From a checkpoint of a small transformer trained on Wikipedia: MLP 768 SwiGLU, no biases in attention or MLP.
Each number is 128 + 24 x the weight over its row's rms, rounded and kept within 0 to 255. Layers, rows and columns count from 0. Numbers have three digits each. The size before them is the row's rms in percent of the matrix's.

# layer 5 attention value, 320x320, rms 0.053, rows 154-319, columns 0-63
093:125142115143136144167114127078138123141133142137089109176121136126134135147100156152135123176155145145094148174158180115111137189140162142151115143121156095085138124125100080166135156137128137
091:132066119164134180149109129110126115153126151137123101144126104142132144165124119106122136088156165143091102141126096133125141128110072121116159137140107143127150128138132164154115125097109130
097:134134173089102131148158112103149117102086144128126173138133124129133117155154133147131132151154110099093155088096125141137160136130119122118142148105126105135121124152182097109128115117122146
097:077146110150145167141142117092094143113102145117154117085125126126137114126108125122154123143134167146171115139134171112078104130159135122144115120142167094109062116136153140116144170143106128
092:082151100114122106121114121159136126144128094169073119133080125117135127109159134165109177125141097146104154114122114087123124164127127179076157128123159153116149181120119129122139110146128123
092:138177137123107114100143141154141147143109120141120103161103153146109152151107102105157159136087102143135145127119100101129112175122139088126110137129121121114086148116117090102146110110089156
096:108132118124124128132113155152156159134101127109104198140136116141148137129126119127127163175112124118145121125125122101128124126123116103172141147107170167112137097165094098151133111141097103
089:109124132124131142158110106126109137133101145143138113143101139152130140172125142104104110145102100156135139108158162170103167131122119155142135144123126136094156101142163127124133093111102116
100:151136091097121106152154098116159148126094168126093103145136144134121108124113136150141169119098145114129133114122136146164131131159103104131122170151060158117115169157094142125157155149144100
098:174128110129143153184126138157147135128167121140155107129170124105107104108177159121100129107138107115154127128145105132126116140136157103152132116128063133098165154113166141128110108138098132
092:115110100139161132139127138134098160116152117090103093098137134118103160100130110165124151110123114142143140137124150121096149135089139109148160113100165163117085112108115170097147162145107161
092:150107130143160129121104094113145120153094094137117148142111172141097135166134117143069197161163137099130165139136068130124113142126124147113094153111127118129086135137104174122121115156144115
092:101088137053119115115135125104149100150100115152114141139112115121181102114130143132118130121107139149171104110171150119128138135115165130186138158148121159148125145159140148158162103101088091
091:161136121106101148143127113135151131143103138101141154135154132118164147115083099120127162126156112129094155175127103139118138119101143133115136169139153163117134149125090088148121111177153142
087:164094101158101094136093146139178122162113141087144100159123117130121123095136118120114167138143142112143113078180118151127131125119128111165137094106107111144164150175108125137134092139128165
095:084121119120115125129132128150053122105099147134084089106128154117142129122132137124136093082119077108108084157110104146131102117168136184126130140125138138107156115159117138135140107114153087
086:130121094089158139109164121141172100088101112105096142131097135166160126170073131106127182072149127100121133146135101099090153095134192125153193107142074100124131123151137134171117115111146080
091:140116137106097102150111116143149112123150139110138130109134120142132151151142094132131104126114130097136136179151116116100098158134130123079141152083116136119143100135120094145111097124124109
096:111186162148108120164133125153145118112130073123119152108116105156135110147107112147114142131134167084147089117099097104131153122158181109126122123100148150069100083154128129179129134118127125
098:092140160139069177123178108140129091142133140151135126110077102127115148103145148173123086143129155118073138177119129087154153128102121147154116087164120136127131121111112147180110132145156121
091:100147120136109174105155115115116108118103106111106147133109100139082127129106149108128130132128091137154142120135191167138124092157165135120149122175113133106141145127166138109126117112161130
092:148112143119150124128168101165143104113147133138141093123098122149118130106122131122096097069085134108141117104071097125125062093101145148123112108123138118130067107108098182167131116125119090
098:111118114132087124144144156144156075112162127150109130101114135110122147095121118131154125129162112126108160144129071089081119141158123154145140131144156133107130056113092172115154130113108148
091:142167134120090130118120138140134135092103156143147125151162162162094133138083121176143180121128113148115107160145129145160155131124125180143141135116145123099044131124093117118148111107141147
094:126120065127099140080137145127088085117134087146163093106141135144116184117163130097119074121148140123081145139094153116093145090112150105108091140108054125148133139111058176105155111111113103
087:152136148111100137133141107122099133124138122123126135157115110154122124104133081127094099159134108113120128109167083144103147144077093142120102175156114143142112136110108178144084162086091100
089:110133137142112161160098126156089104148131083168144089126168116121096125078107147101136119148080143159115116134139120152093110102155145150084120112101100158165105111140141104089133167134104125
096:129142086171146135162114138103155145098125111084145094122162150124118133113126165100094204150108128134156121149129114142132135119128128133097128112145097157146134173111152089135115106172108182
092:126133151110167100150121133126154144117189108107176124156150084151159128095130098135133115130148101146108106114103125138182100145109145150178111143076152135114157118115153168129133150102100126
094:126123139131122131134115138130152149137145116127140135103154104110083126152128127120105134171171150163172128103079127178133181121159139127112151152164143082144119092140184105121149105132133139
097:147131146141118134084125164155150140152150146087169109102096180119121173122120107107146097169099183114125147116112135132135117180142118163097105115139148137096132126123156104161118166097137130
092:148082159150127124103148120150107152117073148132141096097156177111152120149112104119139085063141119170158126116136104163133153105137125104168149117102122094087159104142130156152132163129110143
090:189136137142123124125165103125097101109108103120132154119129120145120108128116161118118154121124128125137099101130125168152137101116096147208087119108161121133139129159076125106118138092137107
086:108106133065127119135155143129120144133117114123124132149137116151101158105126118100153104156158152113115184146125150165130161101145107126110119134177102127156132147159120086099132118133143120
095:145116075110090098140097154122125136148130140097100121136115150134159151152131155149038136114164105123122174120116108153076073111115122157136154129136145131135144121116133141133099118144151180
094:155140092101136185139131134125128110170112142112135141136158113121090118105112177115123178140151100152111094159097121149121117100147116121132116151141121134138175150080149121145164155155089119
085:118112157120107095109096110147098099125111154123157107135114093134121084128098150120097069135112133073137135136138130149076145112145119154098107114101124092124123129148154138145104145100120112
101:073118126109138105135151133113163130159112064120123135160138126077151121116186128144062126075131123134163130092112154113124121106065122142133112111166114111101172135120127128164130078128113112
094:113157059111133150135113087107164074131147129137128050145131085149101116155178089143154131144154152122096140151108161120132151115153126138137139134140116150132134141095106090151130094135147183
096:111136127121113140132173121090093180120150115116130158134109112101117131115165085126101155127138123113143132099104124155150176134131123112076127147115104143066098116158121111153115136166142119
110:100144120133135137111146117110132163150155100152128141102089109116108104122137106107125097108115133120154135130150101123091155144142165143139148116148072138151146110136112157166177134136120131
098:169116133118127096161143122162128084127112105143147122134176123124090138089111099148132134109110116157134139101130085134131120156138142145086129119152137140147096129156124118096132171121136169
100:109118122135167109126119117092137123115147072134084170165172091102138134143131139117135125155156125083151137153141150107138127121126149130109089114129144118137127164142137113128176154138124169
094:155138098112122168130107120121134104136126149124126124137132082121123123131126128095089129155125096121154121108174127181158095131103156164133129146142104131090198155164137075102116141079132134
098:134096141159124154124133122121127122139128121153125137131113126131108144101098070125100079108148142100158123127111159145145141156128151150130130115119127178100145137177100117142116127118149114
099:095151125098129102152150101158085138130181148146147145165149142117147179129146135134188117131145103152135101124151147093100102115139126121139124053138161121154160144117125143153125094128142117
095:128120147142170085111115132099160095128111086132132119146119128092159143099103145140117079113082123121129163128173120168151137115146163113118142135121128121130131115125150092130142155110118132
107:110088101134123134164145156121164097110117135136139148110155150166169150124133145131101125122137121107142119081147109099085120111107164118113142130153125129121072111163154157153077138134116099
101:142080145123146126133164116143087133114091156130125071107155125154125118126139110166113165120120096178146123114142142128141122129148104161126100134090141120156109101075104160150137123158105093
092:074135094140089090138127142125122106129118098123171131107121125112138104141168122141150117123095122104173138112191084117131185162135131108126109104145098134138117117128127111121157141142164117
097:147099115142136145138172134113137089136096123154151135093157145100141068097173173165130138128134105139117108106086120142117182137136063157168135099111156130141127153131130128181148148102137139
099:154171142141140111117126178138167114108103091149136104112160092142102159133142142168130144140132147150131109125130164145101150133139099164123107111106108156102162125099149128148139108106195123
102:116154119147119124135114153108114166136115144123176121140144143114126134140133161139119092135129171127092141083137136176108092171170137151141105145109128089087144139132148088122141134115168110
095:172156112188153113133110155129123153117113122097111155133144147132092116129129121122161163131133153133153158085099117073133126146106096181154126170162137151144133124152163174104155150150130118
091:162147133147097137115110136116167099116106118165120116133132111144106130156121065154134120141125119143138164132095113148136176126137158093164133137156148160108143111160126141063114165154127096
092:144108109169146161135154117135083171121090127139119156101109118086114094127126108118135148108161150130130110134141097176100103132102118147129121178105177136135153152113112086116120108134131120
096:139164124126096126134091140094104164148148126141091154130134112102166136136141128162093103117102187135118154106123127166095130129131112136113109116140108106153155110123131192152137126093143122
089:148108107149129145129142109133113133123119117125167134158121161119135101132117102142131105159135101138165139158137146092105126125161148120100123091095157149115107156144138133123113130121101138
094:112114115104144103099145134148150124144166092146158109127100112116125160153179125122147143140120122113137129109117115163126128146106150125165165142134101086167149136098153103117137168129107140
100:081161094114136157169123127122137106109146114122090150151139152129100134130140145127101098095142096131169138121158170138135114117132181118113131144112143188106145158101140140137118124106111134
099:131159108124114126157111154092145111139117096126120117084137169118143103133123156161131151128107113089092109140105141089130136119119098156130136120133077112119133131131122129165137130139105131
105:110127135146099129105140149141111122135124102118116141131089135120184109139114124151156193138131142124132134164099088170157135138104113125144095140129116159094135105130156127111150149130147135
099:190121162085126151175111189097127132135113127123138138135126148135145171123130125166100118089112115109175130153146131136093112108131160163126157115113129172127126067131117140110105124134134125
101:170146135089117160165131145151118135137122143143160100133179151108179184162153136144081156146143124138126136093122110107124131131149127159130121112114115147203066133135168142127147135158100152
100:126146096157101123161121089132166136142152098173121089119129119102074113126130115131127119152174137098102157121133197102138111133100124132139129141129085134092131150123142119159100110134132121
100:136163169105170105109135110141130149120151135079111062102145123081113122122110120134122104085107136131115142159128116095130124099179139135154109137132101109150147137113153166122154188147110148
104:136134152107128149101118136112152110145123195166109111139124117087144147194121126118154149102162196146104104096092091163150126139127106130067139136119112156153147140124112114152106108102142108
096:127132109124112105092092111125146118156109146110121126134091140139120130146124120124094158084123122120155151086128120177135074111117140085142111132105076110135089103135152132129122129138102123
099:110117130149136081108189156099137079114137123127131151171134123105155145170080166090119130125114167153173143180137138177130155096132136117141128131135162189132084151166120114119103098134164133
101:092150151105127107110096134119132175124161122126107085112090118121134147113097138108085119073177140142123186104122151130141170113138162094124096102145154104105073128183187153074164147177124149
099:120166135067147101124088099102133117143110146168182104108109127145131108126101169140151102117191110094111154107127160110147143177141157161126111068133086150161107155158130178160128156117122134
103:140124113144100141092103161105128157156095156145085089150158145129145169099145115141150129129148083135089117137156134124146148127115137124091178107139175155102132110140103136119138093163119154
104:135107140063130063120133161138119157114160152135140163128171143142119119121097137157131079156070112109120149139103159134117156149118139160092134111102171080181133116169103172123179158124134134
094:117111113091149109131152178144106134111129143095128161122141118172121121125107139122149145163143095142109101154117171112155131133109109101107140161131112137107157114163136146127144138073155100
097:136125154158171140096154148128104139166159123133122098142129135149105092158121102087106159129098124127164147137074175150119113156129106135110114125127076091099159170158106142143160095084120136
097:115161167149178148096114110133131138145110141105136069129133127134099154081134141099143158097134135140157119150189109181143128113125125129113136133101128158106113113133131130128070119125103106
095:119136129077096129125111103186075108136118102107129090142125169119146140130140148120115153122146149110151135158166136087159177118110118136143160139120104132098132115132169079143108162139104116
096:110112181147142075094146112144171139145159114139097146136117117151156178098097111118124119141093160095100120172141098119162129144157091157110156109124165133095098144128128110138131133123118066
105:109109124135087123112117176116140104108135199169154107151138086116133123126115143129109133108147156137122156096129099150124176129082132152131148127150111121095153133105165145156140087136137140
096:151134107118138100116125114111136141161143138168141122136132125163068135153160116119149142140106095114123112141142084099113110098158133113093104125131151147103134131112095126139128121123172145
096:155153136124105097142129103107111147117145175115136087128173142098097091111153140126187153130136100161077119155170113114114107091143132140129158110117131126136126117134152170102123145119139109
104:125142144134136126137100134141141168104111172162110130194160137113180137137110121149125132164121168145122126093124137154161110172138115125116109124122138131132201144116127162126154105093157091
098:124114143137124114122162140130162154115095107157135159087148076133146127143085124122128135140144110096164106137140124142095153151101124136132140144144085158097115113127113126117127145146129113
108:131133112086130116113162147126096140218089097076113120112115149096135169109156107131157128147142116114130110130191102131157092109177101139170114136145106121121133109116091096160126151142096120
097:168118122143139129134111098145157128137135162086149122132164133089148120156140170183137083107143119113090125098138134139107122172135161158150125103134173101113084124168141132110115108145147160
098:122154074141138167092105187140099120124076108108109151116130161102113151113113138148110086138136089132086127107178156162158139146129151122120166129163167161082154150112176125139127111119073149
100:183126119150186068134118082173133125169074128110089119114102130118139135118134136161133151089108149129139099110158142131119136134141123107115122114134161121115123073129134147104140156126095139
100:127129173111109113117152128119178109119142129107133180146178148096083120156132143082123133104149133113108081157140115179129145151130123135173113164108152173113149130153129157089128105168164144
103:154121142147147133098112136152125122082047129135113090153106151103130137124153121078157187093130115136141124125149091132137094115104079087131159173126141149148093118145148142117115094135123133
101:142145142058138144131092161103104119123094129132144140118163132162107100094123145103135118134144146116089122131151108167127112101139175079156143113131110126180127170109112135165131114126128126
104:101109095126126160154161158117108150151137157116108060141135138113146160143113148127146118107121117129125163114106148144142119099124136139129112095132085108128146079094115144130128088141117103
107:102119153164129149107125125138174151106149148136107106112144131125118161105132101117163114129103170115148107090147144142105108123125125134167153128126092133146118177138161145075138120122102142
109:104124080146122163138109140176136098107116134129152109144125142107152159132132097129160102149132132110096140142129138101099165175061155086146113101131113136120116117104169123128143154115142101
091:141167092133080172162155115137144089110108136143158123117113129157131101098136109125121150116095094132128121131121152105143093079101076113158124130149150104126091117128103136129124095180087110
102:151149077135156132110149095161147150157089138137156116135137093120146131084107105126109139074128075140158161115119136113119162145107132111098138144173109097140138126151130119168127108118101102
095:129147121139139112110081106151135133138143131137135147145115151159133141136139117141112145180138088122140130135122170106161147158167148132087108115114115142155144161169121130128111074124204123
095:140169102142139118095120126124133149173130144078120159172139127075166158117095137123156098146127105127113081125144136147119174134158135132147113094147096172154140103099134090138130155192134105
110:116155162101143096167083115152134111130151103138142088149171076129143117054153129159135141129101116126122095082115141087106147124127089122135128115135130120136129153118139121155109144120084101
090:124151134120120134142141146126124181112133083147180103114121134130145126094132092113136181137119149168101123120087146131103100088112130113167176134126115107148156152101096135144099158125147102
097:168118112125135161080133132130138162114159127120159074108131158122111143089147127152128105094123125127075125105093101110126100128154080098070155129104132104109122160108113130099155164118104145
098:121119137146109121150113168147142151144159185184143071119110118152161198145137127110125126103161160123113143135124105148130117121118154156094145133092100162120144104086105128169138088116106097
098:128134100140109153099149114141166126095119156111139104106162175143123133128082127119109190131137123116123163132144145122123116089147152138141196121062112128121138123136117144144158137140120133
095:121159167170115170133160146078081155130124164113124076167142114113145155121089134098160128178141122114127134143134123132181103133169134120126071131108085112123090152112157127139155163120093089
107:162126119112114085157124141177120118091124142137125144147105134164142142070101156185140122135110165162119134102144145133140120144111138158157133123160158119169148134105108113109155127168129162
101:114083078102145106152154094105141122133132123126099118143117127067158103134118157127081147138120124126098117138097164147126162124144129133106130129076114119144139140096118177151176119156147153
092:175144106095130142134115131171134154102136147097117140104172146087153160111148115102134165104100151178108138143107143136119157101147146155111165099109137122138161144137154096100120106119130139
099:168091108129097066123124108164105126136143119118138132129142121149150166151151103198114201103132135163141177112198165101118150129113108134146087148157127109158142123063142124153142100128109122
102:141157152092158085146157126143174185106143141121153190131121125107139102090102112154136140145131137179132167144159106085163110124131113086155155120128133133162110147102107153126156118098118153
116:115088094125108132139102126110148132118154142103131153138116168095110118108089185123087140157177175100154104134122056149130128131173151135108153149145114171159091154131127132172141104114110143
090:125143141122105102183111148092129140136118108100119139132161126107113089141148158156135140134152098136120163114141154133128113089139123094120117135133157146124108152136121152174110126105125126
097:120137122130144080106127136108130137095131117110125141140117128145130130109142120126100140160127116141102109113111152136102133126097155115126106196116106178136135120113130110132178148151135162
087:130128098181147121155153167130146113140099092098135137144086116167143115097102145136085145126119120082139143144104142126163128151144146172052123148125089168158138154136136138121109137123174126
094:103122132153129129138181164114122138112094135136085113096130149128146078114137108171140098121172120174122140108125150143097130155104144143104125155102136089103107116110114179132152145143141150
106:125093133133101128103185100152121140156129141118113131082130118158150152139141145144132135121132064134102093150116142147119140152125115110124155108084161127156113136143171126123149110153119118
094:171111116169135128153139128127144172154129127103131129105132134110161133138100156133128143101111130090093175086137143157176136137123102144121130159146143130130110099117110102142154113140093123
090:117115144167117112145129111101074107103156124150122135169149111071095130154150124104148128114112108121108113163111120141128158144110140116091100145044155111152103129116138086137175160126103142
101:107121162141138147166075117079123087142156105117125141133147130100164085188124117094142113158085126149122130109160151125132175108138132126158139102155132106140126132124112125127075147092104155
094:157132132141117142127122142141114127138096086069123172161081139145177116098102158122125112152120142170128103137152108170069110109125156172104091113186130142108137120152140125147150148134105100
102:127136074161120096151128132144171114077125127133117084134132150149131150121122147177128140119111141134123158142132128136150087164141095142150127168153110162137112111073093127124186167157121123
096:092160138125169138097120156151159121104104112134070135107147124110148130142132126123105156117107126117118120131116136153144147163075082081166132119132134119122113141174154064140112128111136112
100:122158122141135127092158100118135102164151175091086113135127148100163091165123113121106151164146104138152111172085152125141135128131159149094142143170131187097160166147141146132181167150126157
103:126117102155167129143127128089114098074118147156158095134162133115152163128144153163090132125133155121124108090132137134136075112091125131152147121153158158124116135121086169140144113104121149
102:133129131144112156137159159106111170124139131130130113127138131185130120107135148133181093083144155168104098091104124138128140162120132157128109156134143132113126092123144114103104130139157126
100:107141123081082108143124117112165112132087171159103140126118152116119109122106137084154122189126167113089117151116169128162124118156126150072121172118149098110152090144115155147205143139125133
103:160171134145106114095103109128128124077114111143083165075129076141132103143128099157153120148141116161090110093139151132094141139156114077165157119134089120163148106127139105158133110097115093
102:143126160137112153138157125103095170146119129188115153143127082110105130159139123107122115094110155109112087141162156135105131163114165102113115090161098151125108157112133133127142128136107114
095:105104098106128103136129065152165091136130076134113139132123104082131070116147144146155139148116139105162098109097114103132134135124103130126110152164142145120153153118104107151114139119115147
097:105136107145147137146130152167147093141125145124138111133123081090142108126110150107091143105159110147155156097120100092121142131119117122096154143181157090101130111099104126153133123148116124
097:128133154116175143109118117114130137141143108112107098123088130144168155149116150107155131112109123162127147108101092135085137156134145133139123138118088125142146140121142094102110128139121170
089:146119153143133135072137099129109080090105141117117153151120131138163116110119167106103166148074169092105112153115143119133114136117131138111134116108120127117086115124105165121151138104137130
101:096162108119112167147085144089116123168125129153133120129122121157154147121146124115167094135164101103138145113131150136107145117120138122123118153094097127086166126062131100149120118137183152
089:137067105111116157172139163139126122130115148114071123125137104092137163124137114119107120119128135166121116110128156096118097141128121160115153110164170141127150116151151127160112143125077107
105:107148088140135068120161178094153144135127105127153119166144150122141114133117115155156148116113107106122135149164138119091116149088119097168103167149176145134123164068096162127133130135151160
090:105116143130123132179173101141106113132128157139082123142111147135156120131125088043148124128125148096128134115145167159104128117144112136103126186110142155132151114133134141123101113154154151
093:091114088131106161118110121102155163162153097146102125141126132081105115161118123127100126148136138043110144122134141111154160146132085154144128177148144132121128116129145120120136126080139135
096:077165141087134088104129135086106121144130133130167133155128111107128130147138123074111110121131127119149120137083127140121114138119103164117113130124123135097146106175072162145136120077144157
095:122133081081110170113168123107145112186119121123117108112157157087140130102129135114110105140122047132130118119150127140139133123114112135131085113114142118099116150121136079115131122152174121
096:105113122161098152070125130103110159106169101081111143152149168156125159124154136147110141156143097134130111161093093141106098116100141151134112160115173122135076141122097122123136144119099113
097:087124097110176103153119102128096136137147104118123104142138134123134155131152092118145127147119106135115150085124147132142137119159141116128162072112149116124094092138144152131105120078096106
104:110147103135123061155132119132157168136135111144100122145127169142113114095104111085137121138109090156166143128159097115095156137182152129130123109122113132115123093149122127144127142157115119
096:117105111110133119144132087151162121119127113134147127119142112099111136143152116138153101126138130106139128110089108147110158130130126138088101111158118103149129168091135088122119104130107156
112:153071117187147108091133154156167142101136140138143120121116145163136103091102141141170106139144105126122153113084133181149119191138130188092136133133100115124162117124105084131101119114105082
096:173113113107132145182179103093127123149155116131153121129141136095110159099146137115155139077163128131114152094146154135105105102189116139112102116171107148105119156126175159122121116144108138
106:099158124110118146139144152118120160068107106113122142147137113139143127125142108159133091129133138148128113125120102108157134074138095137165121139128146132106091124105103105152146090119145142
103:103149140105092133154108101097121140099129137135142135127132113153097116151116139122140093136102090132120116133105138142092169132104130155120175116109092104140103142119103141123131107132123134
090:129134095090143118106175171122089142109138122146148106138122127129102112076126115114147116113165137107156151116114138108142132147129101119113134155111125114176141117073072135177129152124135128
104:146136133127131097116112109183107128108180154124132104106161097113084100108086139102159156112120143115113150142129129124105139123135125165114074155114129138112102135110088087118149117156153144
097:151127123080144139171136130147143105140148108124134145140161124114102169167098112091111160141139119121133109187125098122154095140137098114126128093125109135141143099144119116069137123115131099
094:083098128178172119098143135124180199122096112155110144142128168143101115144060133083137114112098083123177125111143142135163127116153105166135124113157098100113151125100125116145139153163139138
095:136096139089159101082168130163145120153115102118123118115153106139131160136114109138120159148132117127079080151145109107083092158182152137106160136135170165186152105078123127110187144121152127
105:096164136112116158126112122106114111114151090110150128131091131155145164177167134088086144139137170105133137132125150112161132135114127131139119074117142107106133115170127141081119136139123128
103:101143137112179120121102115116155161083062120124158078112140120125131105154123152139095129113135124117108146152163140096119133135123109095091133135120143105126134157121109094135142147143122155
093:128090118112146139134162117153121148137166162126130092127122106149127097137090132075142102163115133113144173132102122110168135104133121108106121146115108124113109077097164171148115119100147136
100:109140136118121121130189140158138131152143156077109105094144106123133141076125106123109159126108067099125122137121100138104144137091139155170126133141137125099130101146127159126147109097096126
098:141114148144131130135160106183136133141122145131114129145119113096139151112094156142119144148097110134117082115138132127111143124105141138107151126160141141133099088123128128146126155137108157
099:117128128102116093113181128132087144094109113138156080115121131123109171159136143167104139123113108105126078068089125141131152106112129124106160144125142149154147161123137142143151129125112135
110:138126137123119128109118103155095134104090105106151152143049128141104060092116113161133110145096098078164137086166127141161083177163159129155151164115147110097148122156156137116126123112138110
088:125135094121100134105119088174132153127146133109111113129138114129101125138126149144096129147143152141112144187083165092111138144074097136082137161123170145122134134163159126121126129132132152
106:169121134115130135136111120169073150096104126106105143076100085134099133152138104144142127087145139115118115140151113145152177156163092154116081124144094085114125123099161091154095135113098120
099:144149177171151112115075109141128125156078119117140156099148125129096076110092056134121119118114145134131141174097120120124161140125122124113175096156130117159180117104128164150113133116123108
102:163123114140117123131127151108091108124160088117114127132097131138113151083123124109132140099191102160155156104149096139129164102117107160141127159131145129146171137058136099129107110121135130
107:141125125109109098143116108124156081126155152131147119129133136143142118137104144121124142116115170087113132117118144135155110115170122103069142154152109127127130131090104144162116121133081117
098:121116159155147134122133126094122134140106065137120135080138112134121127156120151132121131104122157163133110126132097119124119152136125127108101104070156127123150147101167156113075118124153128
098:114157131175128182142074117119155146107118110118141132143104107135141154134102109132118134134162121088131122128134137137143134122121098090145121121134108143138098085193094090127135106131121082
097:138127154122134142116106133119090150142171093100113150167123114150106114160113143136130135119122105142102171130134134141133182145178127128125107147138137116087171134128136108151112126127126126
101:121118128141117152125156135126075148116109111144139108147093102108119112121112110143197077099107115143160136108127115126140128137166083131147132135159143101128033119130131103121114125114114128